{"norm_place": "pre", "init": "uniform", "optimizer": "muon_variant", "lr": 0.00497}
Each number is 500 + 50 x the weight over its row's rms, rounded and kept within 0 to 999. Layers, rows and columns count from 0. Numbers have three digits each. The size before them is the row's rms in percent of the matrix's.

# q: layer 10 attention query, 128x128, rms 0.128, rows 11-63, columns 0-127
# k: layer 10 attention key, 128x128, rms 0.132, rows 11-62, columns 0-127
q11 096:482444546585502477412558463501465503486422538494507461497449516453465538608590507481455570465464447509524563562503490509523478497548472590467511458450577428509562510434497556541480473515501512457485555461466463513518581596472369514502466481589555410458470518542520556469554500520511495528527578457497469478509444521439544476503537563430537516370452502386470418482526426517430661478563
k11 099:447472476519559501435509540511551523489505446458463530599363516537588557534519518462519629448516483505451534585429479517511461460508453513564455472479481496465499577398471511551509491537478591501484624504534419403515472479474476510512543561541486527447454486536586560511581413523465509485556615436413435516497522416495477536398431512486515532437465516403494502429567504453482573527510
q12 108:493607498480551447547515457486540479480517484471469450493499514464408522547482417509611457474435546552503495543478393590553533539515480507554554455493580512446534420488374640420478413417498516518476506583488400567501464501603528487494470400532498467477490511441584550525544546491445478492538419536492442584534503468543485540506422555567530526481531394457495489448565491527499552492472
k12 111:561523583543447477571490493500535465559471390450587503553502452532402538525469352560497431483457461506495438576514459522482506520539512448563478554468539469485597513467459499523540462503524565433440509561575383499482493529603537465520465513496509476473436475457485541546510566480473439447458465521499453484524553333559485487453507567569549629511521460515535419496572452480530569473501
q13 112:457530566470491529448488456554582433600525563487437515490446521523541564422445547543510543526363552523434501464452525492472447480532477526396581419501535513455552451529480464516517546537602524575494496533488578488497483495476464500432505559558574441487515498538481454460535423490422473490448356482496531518530508592562607506426500587511518564534498416468502456389471527477451587541512
k13 112:487500477525551564486495542553528472438470466460484560496477405564510491530503495564499503548373491512526515473442557491545445466522461474515515386431541527404449432497475471491594516613550506524440553538541553504495491540490463526438468549504480497555480542607477404483505580402422483519485371523458587467530563602516501549477486517592512510519485430471555488382545484444417604495522
q14 105:482578451512443591489610505441545464535576504469421587487414554585560416506429566459544470559525591495493564524578518494419546422426505536507596444458581461478587565482445469508473562491493458523508445464425540533542567459525457492500446494450456517405491384490555453568557480458515538505549460453514493504424465498531525496537442553494574504556469439463540431478538484416513477490531
k14 106:516476419575483508522591521443590485554555588523506526505478514525492512517442579546478407505389533469550570473512541552453515435469494526489474441420550484462502523503434402460446456536520579466490442425475566543464580486601475477502458526456355473505519499446561524493519542492536492432586521480542576485435546459505489479523423538491570374510604463466557482467586549500507529407500
q15 108:526534534480490527530582479441501545507529549529546538446501499402432497512552488456545499555417488570453432518464533529523431447483545458566507613480577475517608607579485408470516432510408504486500525552482514466545498489517422493467515531447518462448446440447597477478465510522452455512523568550357518421525597499579467476442478533499514404506549504595587527542427489530479496414440
k15 111:522532489528459431573526532414474549468539491519538463522504416520573433524632467463393453506432507504421469578521482634498515507565462396396484576567557416579536455468500506466463447543484510560544490572511551479594521442480477512516492507519531408423473466400628504522469505561487487493462563536450561439482551525551454590497473467533507433555488505541529527480496445504460501454469
q16 103:543494549436513412511502504533510562517445521373469424429391455536484552503496527498479507484501484516455492459515626481547518521547444520459441449568541506459564510594581559464511431534466439524514527419393456403456680508532516471498513437469428474493583431522590499445552490539532449438476508559451536445468550540505502444494463541487515567525557462514561532551555450488541431529500
k16 103:607494448487433370458519545484512509468486488454400423479410448496541484571499505531534600581524479432435478479503498596508537543518417539429535375507475475460429489567576487520507438565503536495605461573431467413478581462534498417577513508537442527566485494481443565468558481536516441396530544575483550438496488525478526471496511483497492605568508529577530498454485487490465492539534
q17 113:523447457499446522452546549570514511461501540555449508558482409512478555453486480525495545472464486429544475513534513535511486511524528528502475568542488493502433500616536570567467544498484548480475554436481503489450651446521577580533476564469435525417462520435534430553413533467469528479457532562439429498508400548462422509517566527604624469458481522404463484406505536466542452368559
k17 113:536489478547435513488511440631561478551456523482436464482537433456490552455410527492472506495546542507519442597473489514532463473529496592559360509528548467543408481468510466579381504481520623547473524537442478547490625493485530496618435491463490469507495543475560506526436485397522533550472515531493439514400473580428530497571536484473564463503454553521514516410465434495517417485552
q18 106:451437560529521516540435386351592575573597458525523504565521520473507513471536376591448372482441512521514442476542487520475413566456460469522539495518451420520478566474475504503477443536511556466409530514514517544459591508532461502431510536566501511535547482461454523515577416493517562446489430550466509416462503549475545577575450503530422547574532551524499511469490545428521521523463
k18 107:485462461491554585571439540429510501541497464459494478543518507548459489496559454535412480470508441534485435460564525508522454594463563457499477444527425432519460535451508491524446457441498565456423438540565575610613490497517490468460457493564451513562554494564482558523483556525488468478548422554501518464547490516490466621537378501472424635517440512524469540544460613434438466401527
q19 106:490473534466434412439559515472572459479549565522525523474517523488396598516524460539427501500509577496652481505431528512521506462580493449480498531509535464438448563527487520439470603501471443465467479470543505447482417564414574606404515491545445533495535517570514521517497449552549482433534494469572565485428443446475556447517485509531429567493468380519551481590506475546611441472463
k19 106:464575566468494569435442508472542410555595565450487443572549464517506501473550476581545453501592479418593536521420542553524464494575482475514488492564493482480398527555567458578462573489509397509526393513563470380477484513480535537425564548528434464501514572538413483628441412498473493476503501501522509502497517477525520470513455450446516535477486473530552434541512441453528588412520
q20 107:482559429525527457445590523467486489479504501535600449596500464484463442538482482553524458510485556463411569474549502586547542437573548511519578517495509438565447467594433569553480519518551512532570547445463451432467445465535422484493564485575516514491436396505439508508443458438470438457494535607501482564551387433485454583467510436402435519568569544556574449531503463495486467475533
k20 111:402574471606476494481484468518495558470530524495523493508578492527546422582429530556487416501497540553455560451555519439579526499578483536471516615493450384491452512533419535504517514437541573503524582421464458465452465480565430511569488362479520512488410426529448488514473494420418449522473524576551534511594510415497557476568485450471489470524456533538524500536553456385497473539516
q21 106:473521464451462456558488518522490535446535528573480491455343539400411510480547491574537494581493525473520469484559495489490498470530558450471495549350473476440473499466591495526404494565540495609518447464544498467501443537578480545371475549426502526493429525521499472435558533519535546462451524542532509514420527435537494459461553538470487540543512495582446379524532577608507578449513
k21 107:433489469497455456565436542568505436498580532580511563414432519455512548495510510583457470598525493473518432539489541537539453398495500369464592506511435470492531511517539556562420520471481486585448494484466565541476407477523479499450548462476464537441422604619553508467501584520553501484466469509491477470423579486570450428526471501427531532522465446601522465517548417530599525479502
q22 107:430508546572514550454505592477553529468478504423374388481489502554544444404546426543495529626496497507473555456519462488480465542422483549521558555500492545470535430412566518519484451451546521450431459551514532606457535474525479496542491485466595438497493514521529512487444579594562416491481541390545456444606500453510535469476581510454410523536517523473581482512420471567480465490502
k22 111:492562545557598449447520538507510549507421531452542427436459504534508463516503494503474548552454459527423469540513584497531497430453545465526540487538426551361484491510453435476549448387490520448411445509496505604475568507475459624494544521521588514469561481482503550457532485504559451554491551418456467603527533533572434487472514436469418499521565501411543491496454434598472576505410
q23 111:523484538593479519464470507445566460424488564533471511583522441520502563500441524501493519560508522530488483372480511612439446472501456535530466433561526421490481536551564471563553480538555528494600587517512536457438450557534536520507465492454441379515431437457490444442547462506464549532501587419473432474541520509488538584462527530569439489502513601537518556496614429430451499374471
k23 111:502418559599561501512413597427548410520431497474469517438448421449542547546469548461494541447484472555570555437539493477522552475505529454509463481484556383494475467560519466603422518474544525554490520553587535469518449511506493588547432464456557435563435474456522613442550469459458551589424542479522555512399454522399516574518483513527410486526533585488522555496499480485463515507507
q24 103:455485406565584490501400510510555570481579439541522507378446452470477503480405512530446465486566439529541509550503518445509422591498492460499509538470550582535548469516505540506481539428505374523512500543488582486589559508514418510549458520412516450512427501504538550457521379526555472559500530463516444518570538573524546541527453447471523497407433415560570524448485518490615521441495
k24 105:530527456530459508486456484495499549473521418555477544522554453620522477537434463553397647486487445550478521527488415471539537501432502526480540465481507523439536494515534513447447483472464410513485519454484458460484529453525491469463391575405507442527508566477504545551538509520602463484468502472561446476546556588581549562420425564447471486424595527542555599571505406508519562396481
q25 108:520501550433480579435495431535489487545480349600360441442451474527519598476469533507521428441495538468495521438565504488554524493517531487565518491427472420458518492566541470450510513521545555534458571473578572524508510398478460531505485333546471490413549474562560538512477549542537499501593466493510439506565564451494572490422454415536482500476498564450515561491508494522539567502548
k25 114:548483516575513495502466540490479576452456431468402533451592545467474538523517520478567506470556411513417565513570536511508489448482513479549428565463499365460516522568487467440514508606485505493449464507479598542505531424460459581489422468517393530516556485541565478529510474563546483474512482595524450580499473521531525391369550578541575555450535513509470409479436499495495576465570
q26 103:439523483487556427559470575502480494543428523401579478502473590482554491484490521581496437458535503435408539494499489433418554537444501542586470555537574530509542516444529461502607485624453503524451461508455614509572483504515561481531453532544427480594450527524478434555499499412502491432433482515507542447481457469576429600472534538534421500453543475354511466437486546508488543473480
k26 106:539449494495587515519501607589503407541585519523482422499449561495477398496462549481468436430459545491476530564570545469464480400492480492460520558453529579543531483472564670516614476587418522477562518504496475541461451491556473515507485471441479498562544460507439449556421541464602448451529454448447473475508486489494539554497480505516359521511513529467558516496392514451454513524547
q27 110:434499520542512491417521495453571537573453394498534544498437542389456446465448497442507595534522539417486608504490508484543498477536515473504405483435524555512430483489562474449393431545543562571527500617535477470517460501612431499422510524520450453486425528462559534477485511506467590625487505510481535448552473568449429508534562540511483466442548563379519522534515494445515525567481
k27 114:515483509568454473465459487599484448511472498555610511468456505446456358480533464484534465428546520516475575521432533431467465567463400469484480501554589582495464515520474502457510445505516501524492551574491522614510378535554490532550450551592458523514406510492672555471522517528520598527473527544524461398538550528431535453483442407501493526423497565461553480496497491459501524472472
q28 108:498523499459499492522483495549485456499495584452494575492477516448554577580533542597569470520603521449484510535523535488529512543576358428486443517476471516472480532566531459427496535475555360487535548495474473484622508498566547381459545487488579394449491505476414500499560496482553550535579514485462455440535540502415534533492499449438377458418544490489515539511501529454420429561554
k28 107:447500497574422515573529529503529431413431545449503579490462584490529445570532411566540504472476476464455518481507488483455578497612512521499528438466541563534494552561510497465480501505532442533478547480431495448472539416453432527491502530423512392496465545521459515491453443527597528539499499496506496461614508484429519477344533442574491533480473445640518571609497600459525450525473
q29 107:490540550544631472431471437564453577499505531489501514457495482493458479537453399453533583608541431535429556516567483554612495448448505565478480512556500460544534488453528523491618533557495467552410432490488500472449465413468554513510448508528578468534434496560497455542519442523511476428490504505506492537430560548433550560530479502423386497454506518470498498529556593497461435361569
k29 113:543540542444622501518444494511565569486471479460511505549452509446566434512401398504558535546479513519527522462520485584591528362415485478480493417499493490589535500505473551422598490488485487515442566548536500509451473452458432502557422482485577490479451466571420510404456413496543467434560519541532533545433508433457509616507517485401512471477491614501465514567545530511567510501488
q30 109:591528465583573412543517552398483513511556518533421509462507519447453473500423419486487455493529541516422551542540527449489526515512443599435538515585505484499470475550490419474423631497479495562439466507464544425412445449542466606482497459473446514493628516474485549508387582555411528496539537490513380519533538582555459452473561537558499488518529506465522469511456555481544463525528
k30 111:578503468500563426442491483559548517554452504488535554397445477516568515539463447486494447474446503446490574605465522540460467486514368562402563555652554465464450494462447431484516496472461495503514422552488503517432454513548549579483417416483479524599523485484425551535454600490449564505526512467530491478581468507609443478549556539454570529430509534538465547515521468538461432465528
q31 101:439519440558466518490520456468530503473498504485520546580456338529500480527590520461557554515562474547432442545412585551530432531585498485512517455518532505526542485539573432473595498539567505530515516442496568549544456519496408509507573391467492492499494521456551561474483488650535510404518419498535511529441413523475436436475460479475450457530506553537455436539500615476503515502379
k31 105:513542455495563551427527440498464489433483486489519557579492396470465522557483465491435440510385502470508462547520558441509432619509490506438520479495457485475580500537581524433503532547467541594554533498431574510507447445488426503470610457499459466491491568472549595584546498526444519423540485499551484542444444539424430453509507471553502526568460650516456560533521428472511567535390
q32 107:412552497481419570525351455508543479514528529535513442437465414500565440485530482470541483476484465547480561492640542430478381460525522461440543586466432453605526487504551426461540539493438502465509548528510475517382500473518535556536519494554522460604479452513498564487529511484460475551547558479577516473461461412533483522509540548475618527461481490588456527439460471422505477597534
k32 108:428512473473482529445426438516537479475458558604499448533500541524485462539528561501574585517438498567475483456563522472533480600434531469556544533458489392593438463442466434548508509538406474447446509457493567551526445513470433505439491527541517414532597467442473537417510520468588460486487554479531439496527465542633416499514597575519525469527444495565523547445616457462499434475458
q33 112:474473506551506468475539545511471347490519462521501572418451631467613559429540454449494491581434454491454569552421516437561444498494465455484465534520447434458500537480454547477436475552500513410570563452464540533493554500415456498465443400496465525547493474547537579575477457506528550512509500567457505593517578514602475545503538473522474443534542460491508564543537512528507520390392
k33 111:541557508547513537437473592536488474484613479543523475528485535448508581500584495408518445565549403530419441627426459486535455536574524453525469447493500424564570557488539516342487470504530418465513563537492500497524510419544485534487374465438439511506520538465414475484478431445435587506583493517480525521549575485515451495520449539475504430497598461506519475510466558504421510527483
q34 109:469599522569553565531444499521428428506475530577511470505514483532521490540530559496451479403461400423493591432432456531485491524431562511512530472508446492468561514549586510428399530517511582505515553444558472484512508531512594459533459492498528514574485471529533513418586512507445564506447523487406408474452488554497448495538512480523390510647552460491443436413492563606463461447510
k34 110:495499465531526569546410444516480456379525444470497489471478475449571564438567526411427400424441502505496481490506516500544536456545587514484569378483472557514534553529496475423425538511486506562531574499551550554422443539527546526551454552490563517618506478496492522566460519504450461487457548516462455528499526476562518443486501558477400575507455501514555447376496504592587403564549
q35 109:500509566441591470447495526476531508626539486484552533535467500452493464597578570494509422467541523491545477464488341387457406510502478592494429509542494506453476413490483515575568546477478593461562522464451516462519495429469588478411492466458556483548462465496477548572531573476533582457528476518554470414560565424415550496448461595543551487484506550521476461477531494516489461461436
k35 112:496372568545531511553587500442458547584538527517569488545457504446547484593511469495498506483566394424546501464511387464412433485541573608569480412505494500565431443542460479528584548536444533433568447488552503557502477476459485481379501400442559480468447547507572484571475537512601546507489453520517534528508478473521486472491519526492456558471520542506514464419559524470474413566453
q36 103:429554458487536448515486510500614474453521513470505385461528516411490575537494555507570496466458535534465522494460564580529438434547508598493527443452558406514504486475567514516585543477466496485484479585558403548548524525481479457431465539435440499555587487509508446588381531580532510448470495458493502504493470471513528515544567445631439439457492558495463587416424522593541491432502
k36 102:499428549448471484460449604432510450530488503514451442567600497414609480520532476542527424579435564521453565537472517482485430446540482518469452527529549472532579495549562486509572477385414483448454541597542462527435553512423483428441482524506487519604578522537492579525470537525480444521412461526534443595465573413502492482530568479534534510531494495459486598427454451498513513456430
q37 105:491506542533496530548441529543563492570517547434402672518519529495429537533582510455541472499483501521514510434489543525514485529557448505545503523426519392544494401447506429512502513522440547530505590504518512543457476412332532562551541440467502435454567497413534442467510448519481459538550458448539499518437548467535431451526449396545502493504577575507546392518489502530527521479415
k37 103:552545476466566436442520554508546578483515584487424620522480491408447497499570466461509411481454443459462467465407421573514457542550534445529390482476523541507569409501542462529484597558443499444498484484460608514531458483516553559520560445498522405528610448548553527490504459479453509598440457499498474504503444441531461497455523503498454500545481620527508476512591512566497568409480
q38 111:539463416511540474529645524453488471594492521434447505469462519507483499497456465493485589534425427445492475479582496536484582559557538486432522554549486434473491508488501402500455385362571552518511573478575413575544478551499491476512572485437502559532380486527481605511429499499525476460558467538578513533465483462544506550514428548550475500497473503560582507502456552439471441407516
k38 113:482503546499489465587540479424452595584459505451514505459445542462458509501574509495454537467475476483517469555541537564518507523521624429497607554516486454393520483510470557507478480489553499440521579520453457494524561552551484499615527501465532550461543582551417533489371452424447623429534454479588471494468576522509472439484474498509463453491534564490532517469527459358439440453427
q39 113:526503441532494522546562508510490554437511499483513471526461482441430500538527561407440458430540518478507477532648505451569549504531442512450549444463492437520433516573454511448501478531549483511564550485531562566537485554434610462452449502392451455561614436363548533486482526450519411531442480473489522526510418597486560451451525533407500528445541512474556553528459540547386548517527
k39 111:322441424534531452490490559588547495495478423504430554597442552519522434524496500470444515459500497433516476497564539521502453563510476415481585431562486479461528476620488421514445521516519503470540559576412406514503518588514557416505536496400484493526508449501569481492512495441460572497449558509554572504510423409515587502431558537481578559494525471493443534488455562533518525519458
q40 119:414428444525604530548562521433450459493558453570447415474453529487568487527556457462387522590549584474508525449548456512499515466568593569499456440533481428419487514466536471545529520494537530546490518485426443438526442516354503407528483547503501466524535603515493418411540465584421537482499558544424533497506500478497492511531550441526566489527534520608498488502528430443537537564510
k40 121:481372507458525503585445516480454547476520562518523471551453470471529524513512612461501507626504564540481595547519464434533465465575449579502453441431456494390568567496461492550488559416579391478427409475460456492516337440502452515565531512525470592530567478465533485408430509561397520545465518536481526508526479572499516535517517516487541473524538527512503498519502471486557446539493
q41 108:450511464529463426465411477491499556493481484558519549472481552395541539448557559443522531526573516495498399543539529520483536465534500336470538446556446508486512444562430467627561559482462511509458602518534470547473478479472431514595470515545436514587470486528544525454508498476535456471396477511526495433578478466494549447430397525646465444541580525507573474508490512529436548468525
k41 111:459515437567492509445449574583398565508540501495529512502463425514553612530524423367447503519532473475488465479551509514465586472507466429480410514489519498441408515542522479521486546516424388474578530514528460588602463421455501458537562471475520469532522526521451515510487608443520445479462514506655454443526527472496489529490543509567488461549498532421474511509538520406549619480553
q42 108:486536509485495419542530512498458463528469446516457537554610516456507497434544430484512565561503482489529497440664595501401494481513518477535489385408510524480480596513484550501457451511537462545530458429539527452564598454441507587419518557645467388537493435537468482537512476451450426515549466466447427463426571453510439478541509516541513502510595530530465541447544522534534487483517
k42 111:532469448500504440505458556485500455449578614500401465551516436490481489399519508472489535538487491477498456494610527469480433456580477499558547506511552532465391538436518528544483511463506423577476517533466582477546558486605507529474390532575520492486498457578550498483399504513527441580571513512562516417493594386439533534564531473540408542495519553554501409478556503520414446467445
q43 105:512481404529446509507559469500535562580496458574512465492512490498513504526503484504478486510421537474405594474523462608414458473560450383543486576574617511543507461486518411541480490366462505550487495500501417553518567535499624459499477497539438558504557428527496564457492512515538454508498574516519503584461583446413494446483483494522448526482548517485381434494585434547445490576535
k43 107:405506541492435545473422474491603598461539569497564506418465556488430517448570499434436541441439555491531521433578494532413462521494463451547520535477499556534472479453558481594518454541564516437449454528579499465488577401517575506541508446465502639546524446466437540538457499554523519487434531557529483515533556448484391386468516493541488576518478501449464535528545405431493484544513
q44 105:464513543500512561516487482437484497519445520560492584492450424571428521523460499484528499515426516523630523490522486416566511415490518566563455513530464566448536447456580508579478366499462397512548449566517532460485496552526565490543535489488489457603515386491493534587490519559489524513533396503422477604449505522569513490388472478473503544486462521421489455479539407532482468480632
k44 112:493472473537469508512544504416605503450490475507428452504494526540447524492482414436587427535543455544567492524538486417502414428471478463536518522569505554459456507502492451547641355552457488510434499490475564429471470602528500377530480506483545502558430485482543521577517462494466536545561488491432519536449418517581518468475502568491464435635567549525506439544527412523533543520558
q45 101:485426513474509435469455607476527597502584508523468527543494550542407467513525445462569562441476442464497410461511526435484522514403518489530532423577524476471475480514431525489455441533474385482504524569505492489505510564499551523537462459459588393510478610584487439494417465611606448500555503456403514502551526527418529491610391515539522559532583482513480474529532523458477504525495
k45 101:536495514475492442518518611475542535430440573474646587551528446508491506467475421452567540468505538360486453533525433466509561510462586544530548404492405533435452456501531455519414455490423489467477451607464526436491509531474563549591483498453560445473466519534476489528535499579548513518529474405512460462559496511472552588575445482517468555565540486462521483546434438446511545414510
q46 105:507522579494517544413544503417482484509476519581672485513423586580520439543530469452497482518438488526458451452541460396489398501564538435419447465481577530566497573546519527495482476500455472515412535510446426610448576459461489511436466566546517537471619541467587510530447518492445571465478507519501446536497515466539553480544489423444555495465452448467508479494492534509383548481532
k46 105:485535442586453567471507492503546574515506451506587532491484534491511461443554507446584511580420507512461508513502507489477466458522497438447505434476508511550473537548538422490514506481478585506466480494564501532490518436459547408468556585447491570332606527463556379553475508517472477468549560524463467506532522455509471631553459526404594520441413539552458515513481475451381463563570
q47 100:489433475479516480427593471500467434457481535593511553512424505530538527567507519541511493494591460495422498601407539465554511523470543458450480517542427417473494453435408546443533508502427517585540544537485496576532581497527516559425483482626490573529536437552500466452536515546457507533384474437509431509522461527441436513401461532443495522500415573557591479450393471493557505516557
k47 100:395474419544506587481533582489543543457572435514517504490507506523484577519499489548445461461609515504472530612471499564514534457421376531537504557490422479511551476479422519389482516513440506476554544471536492538513536481508394454359580545548573530507502487523389457427536447569457540531549508575519454520503417539433560488503500504512561475499450567553514480418497493513427456453565
q48 106:536533517430480409442484562529454545528581513464524440594536447466603561513468531460542537519532444487604486331391489474504512498523619462453599519387575482550554496436516522476475460519491507476510542482462481558421516424522472439560537497530609460454583488540483518486495469496492465535512510520511535601534474585500482448478500499495437383464459501538487433523466558504553470516433
k48 109:505551547472473381381498515518422557460592443404530554526587469500521511470497402464508496508456526561570542429465529452482571473488606522481547430455506470508622543495504590533451561526527567449473543541441493534497566533459486568501544491593482430437476508555503452549585553529443438565487507526442409530503462581527502469490503472450464398453394512517514467532540537513426483503473
q49 102:466561499507511509508556532501427501587447544517419512341452492492446499510540471455501488547513436452493453568492560494446504533465491497488491483468552536652469516478518487591457480476483512531520515484462477612551495450585503446518486427462526534565476534571467460529595511529398573480549598501551542485465349511454525457546494502558483454457543485468541581398559415537574505413506
k49 101:475495496527519488501570454455473526481505513456436570526437567532505509468496548486535522577375442523494421591537488530454527484437513553409491543459578484571483577480544568539496491386452475400518597573536444566459455519544569495481499535486404511576495578488530454429471396589559526565546502488535408466468507481459482401430544485472511406496542591466554468447523465489563483468546
q50 106:430489442489536529534444572491584485478487484451514475530442482455463408483443464518624510557504469606548463443471470511467563486532573504523419567531418545572571483501570510451479612464472586430518589457506495427501525502459557457400492455486446552542552451507511464515513543466501536481550405481467486434469496588445542441591468563495520574585448473511582523486459504407529571432543
k50 106:497427458545523547533467443514493494525523477478531393412564558494496526491472486572606523571419470504544460565463499598543550499537575532471487461586425565547519478499455426574483553519412443464590519468551536536502519567574447469481451433488473482510565524447623561471529500440443442443516437546464479526440436542442522533509477493513373558396549441539481516499462506386550513492506
q51 107:449501420462490531440544514511450407533487536463477547495534445472449468437582520455547505449471555514542482508495476523615513528473549490540480472555549466553602481410477535450473535433522461569533473424636487484456563476536459488474452546508456526589452497358493602511536523512450536492513559434467622479541570418478541517552555584445495470557458492469476517516460454358557517485548
k51 108:469523463498550451439546479513450430478418493438511491499541492424496543485565513524502462427521557441607481454478524460675429515478474509486496520492547465574531509460531443491520613507464432449504521425587490505475556508556420421545454605548550546456428495395591548493467543541563588522491568505494510469559556456487483469477439501492431533558576406455522513523570418438467477505538
q52 101:453592405539498407518442460535547470514447601473504473578441531550497503561493474470472498549489488424532539529501496554457453599519419541609547558586466524486542553529403468511480597388485400512557522460557474527473481480486431511509557503495564390513552509515507417444453501438452479549551371478540477544497496449458409517515492463438513512435467495514504577496558515546497612535508
k52 096:520548477545518461594445511563520507525475539568480550570440502480484473546455431483562450503408446532500529505518415525528530552480463564561488586564519557477548513359523479560419537511550475468467554371512468449461528522462435482445479537463521446556556537555468457522501475537422418533495473471598541580568495462487457473482435488559477521437413503589555537462500456533447613590408
q53 106:480401555460522393460530372548530470483570513582434451478566424580497498406527510566476504421501500497501494500559537528526505487387546483535507489470551536521473473501528569517493577518375498516522493478441498512521452561463533466520491532432463473509497392393444548483491531502607616603460439456480507512564522470490523530491490520467547408531577423531484519597466575549457555475466
k53 108:552486474457519441508518425445489419475502461494496539487541489509436529480414445597456424417598620522497501484570594532520419547466586520519492396501499449519529507487494457535438499566417460579476518580535457482533475431496595476458533438378631599493531477422546456497496485515506498545497566513525518486526554493507500514555520548498507422462512440522545476496442559563470621445455
q54 105:459394495600533513519518464467486608503446605528592455458430557573521543421422540519440472484453535566543448507468468566478429522490485496495449404505552442511506554584533501478411532503520534502565539545441575494487497529501498496469460446518624541524466459532418549559461495522535504386443449397502481586513526524482434561498472472571511427515571466573401480484474567513568479495535
k54 104:451499538523477533494444473411555535397523448488523525444528499494509493491441493491434456501448476529495482531473560484388525488531496603493587410516423399519512478464613524436454551459567531545508443401514476489593459541448550482524385494495532599617525578585476542531547468473522593455484453468488567534555562456457556583488495522504477444520449571469445522384506500554468534487518
q55 108:550621512488515607486478543474460472590535580417513474572479452507566435469499471657429592437513573465446430568471519503536489502444572499489575512473518552549442516520384442399519578420541551447408505535470515486502513561538523485438517520497559456514477456517477519506546518527469453478488511501498544546479447526515529472411415406535523407418569540493481504452465471509547464448461
k55 110:524634629529533627487596494544493468554499506464528495474493425562516455473597463529420467494443516449477514471603576521545528504507506562494519486480529472483453536465386519463477595403492537493507419542486480465480520644508528413433504580432468454569454481571520482543442448513514439516433538495474483455528511535402470493439519562590526412481448516463451519488522470479509461515462
q56 103:554410552435516534534553425424522497477553524498507512452521527484450415524447503530561524507449429425569562522530512555603509451482515480520498589497484559396508466530544484438519569527453499551472522469528457509554508477489436370523516559547567442615503526481545458526492498480582498416458553472491387497470487458609415458452468542476549522407419583513554583467518577451486419512484
k56 103:586465542488475505518575423467523547486480583485528441500472503501448425441447513445463500460529487572476598545515453569555445450513484448497539516480504485472539454507432421513515518468444397542470493519452552475566567533491374399499559531501520463589477540541534462495513413421525550356452541514533397507487528419579512583541530444572510470495425507609577540547504583542478471497492
q57 109:557554501421566491524497440536466579591579430480472577500486534533567514447502480544479399540460540531547537438433438479560477519568525478486480546557517428549504475550508517466540434494519453588479596449536515477492525486544525501541448510463454447571482566554405527468445415493486525505372508342529425523427495536616529502497505492432537456461511526436524535555433459469419471491589
k57 111:546520475523549441435490508479376513422547421453484481480476570476495490500587401526470510508505556585577513495455477472487430475588516575495494478513581480511449395530492479478566519571528526498411504465519461583526522566555434506583494557399473488538524495517387426458524441552540552488386503448577507524419499527549534576477393526509559549524478493547430532566473498509455442454593
q58 106:548584492378497496539535434494532483449473472447543510471502574589500471448549500514461543581502410543475411528550499566588427582452517541551461455428465425503455506456502518494474491498498485545406434450440445517548447539450551620490548453538569400511569474528556532487519472419519577569528533529475501419514430553451564475450562524473562471496492530552517443395507535526547482451606
k58 106:462452574479497500467517503477461524440459469548421583512486512537412368438485489543441492621525440493539462546493533523564445535472478578464496529487539525486510538422531360537446508444426529609470516536481460514413456456483483554504556513545591451423530498584505498533426487447560427505582565606510535444478481472450457564480479545511512515527532456509504427412519542579519428567571
q59 097:516510556476405502482491404483489509522519502394537523509503492525490461432445450490355543559490560463483477522541589494563441479486424465494467601543462579572472459453456554464534448495505500458497570519539533535538463426531427526577430414495442512523489481456409436475538491475495587523462562566579541540447427569592482511583585473589437557576477480513485508505571536558455457549443
k59 103:503584476531526566417501415530498439517441489498413571501476532495482405396447429530422527465464513543526409491467512477559513583508487428567477557465530560497451527537521553522539447415590453505549469551498458587524433530513521484502539429513457448588492563422448497387473463541545520458459543525500514578500538534541441475613446590447469482577502527520464522512514632475427533538464
q60 104:452511553499493489522569465555483526568498473513456508505551502476450505479576554662492469450501456538522532397481465456431582506583411472474525448444455472416518572532446403461493559533383490503508480581419471464485550384492483477597537517550608533520475495408520548543486444527490522554543514463479522556435490475444552439577576537572465537499463466495473465475590441506485472419545
k60 104:497463581429541457501573491547526538534504526484478563546528471616524516486600488576560518402448494648508454475482515488402548497642504436525405378505469503473465525418517410468492450481508531562526516406509519488487495464507438499559554497515485542577497503491434517529443545531523518558550501517486422450468463390545540408496608507483454522510496456534546475496545495482470467390540
q61 110:440569534371495529507450540356410558516552426526466381588503591507458517519422544510486551484472519587476529571506550529488566452517459479524545490494508552555518549499511532560515447522479597589498535533488506541454467533585490504508524497467506530583561460511432538466522481501475556554503420516520521427487557484397364456495534401434402528426455473541469474466508436498501491465489
k61 113:531510489493417491513437533428433533520518396510439462553411613488467503612414571515474498508497494573597487453541549433447613446547535419546468537554479551530533539482441491450527490467449489568509493533537563553417498573490526438510560476559467539534512405540493491469598523576459458527544472510570522458584562540442471494540511446529504446441424490550446479514410385479474485462515
q62 110:561472395543478487501507531537572540509486476550457526547476520501584497478559477518444516500434464507619624537531516495449446507528543531536525423442466560531472498459616581434516527564424403451432553517459510563461507438576466429508526492451405478453448449489530521575506529442523567417442483541528602491498490541471484452419414419491401445483507563600469477524515533482527528515573
k62 110:480505495556437535518588496571539490533522564509407474473466509400486553544512440526468535419444484526524541465496539446445445560465493502464531439469464414580497585434595506569494446467422438492387437459382506575486524529511486476498532488475521481439498485538469563611570526497446456486457577583502479489498600534472482502487439449469474426517578613509512464528455601483568574538563
q63 110:409592446532427585549533480483497492397462512532458521476513512482522495471438549501507538424563414470493543526460537471506555577489476445418594407564536517452421458459525555472556462521415585490395547519494470510550482519557499562435576539491486508437482477517472517449521409466526516414603496390521472483441583526506522526421620560502606471530477527448499478578550519468482531519518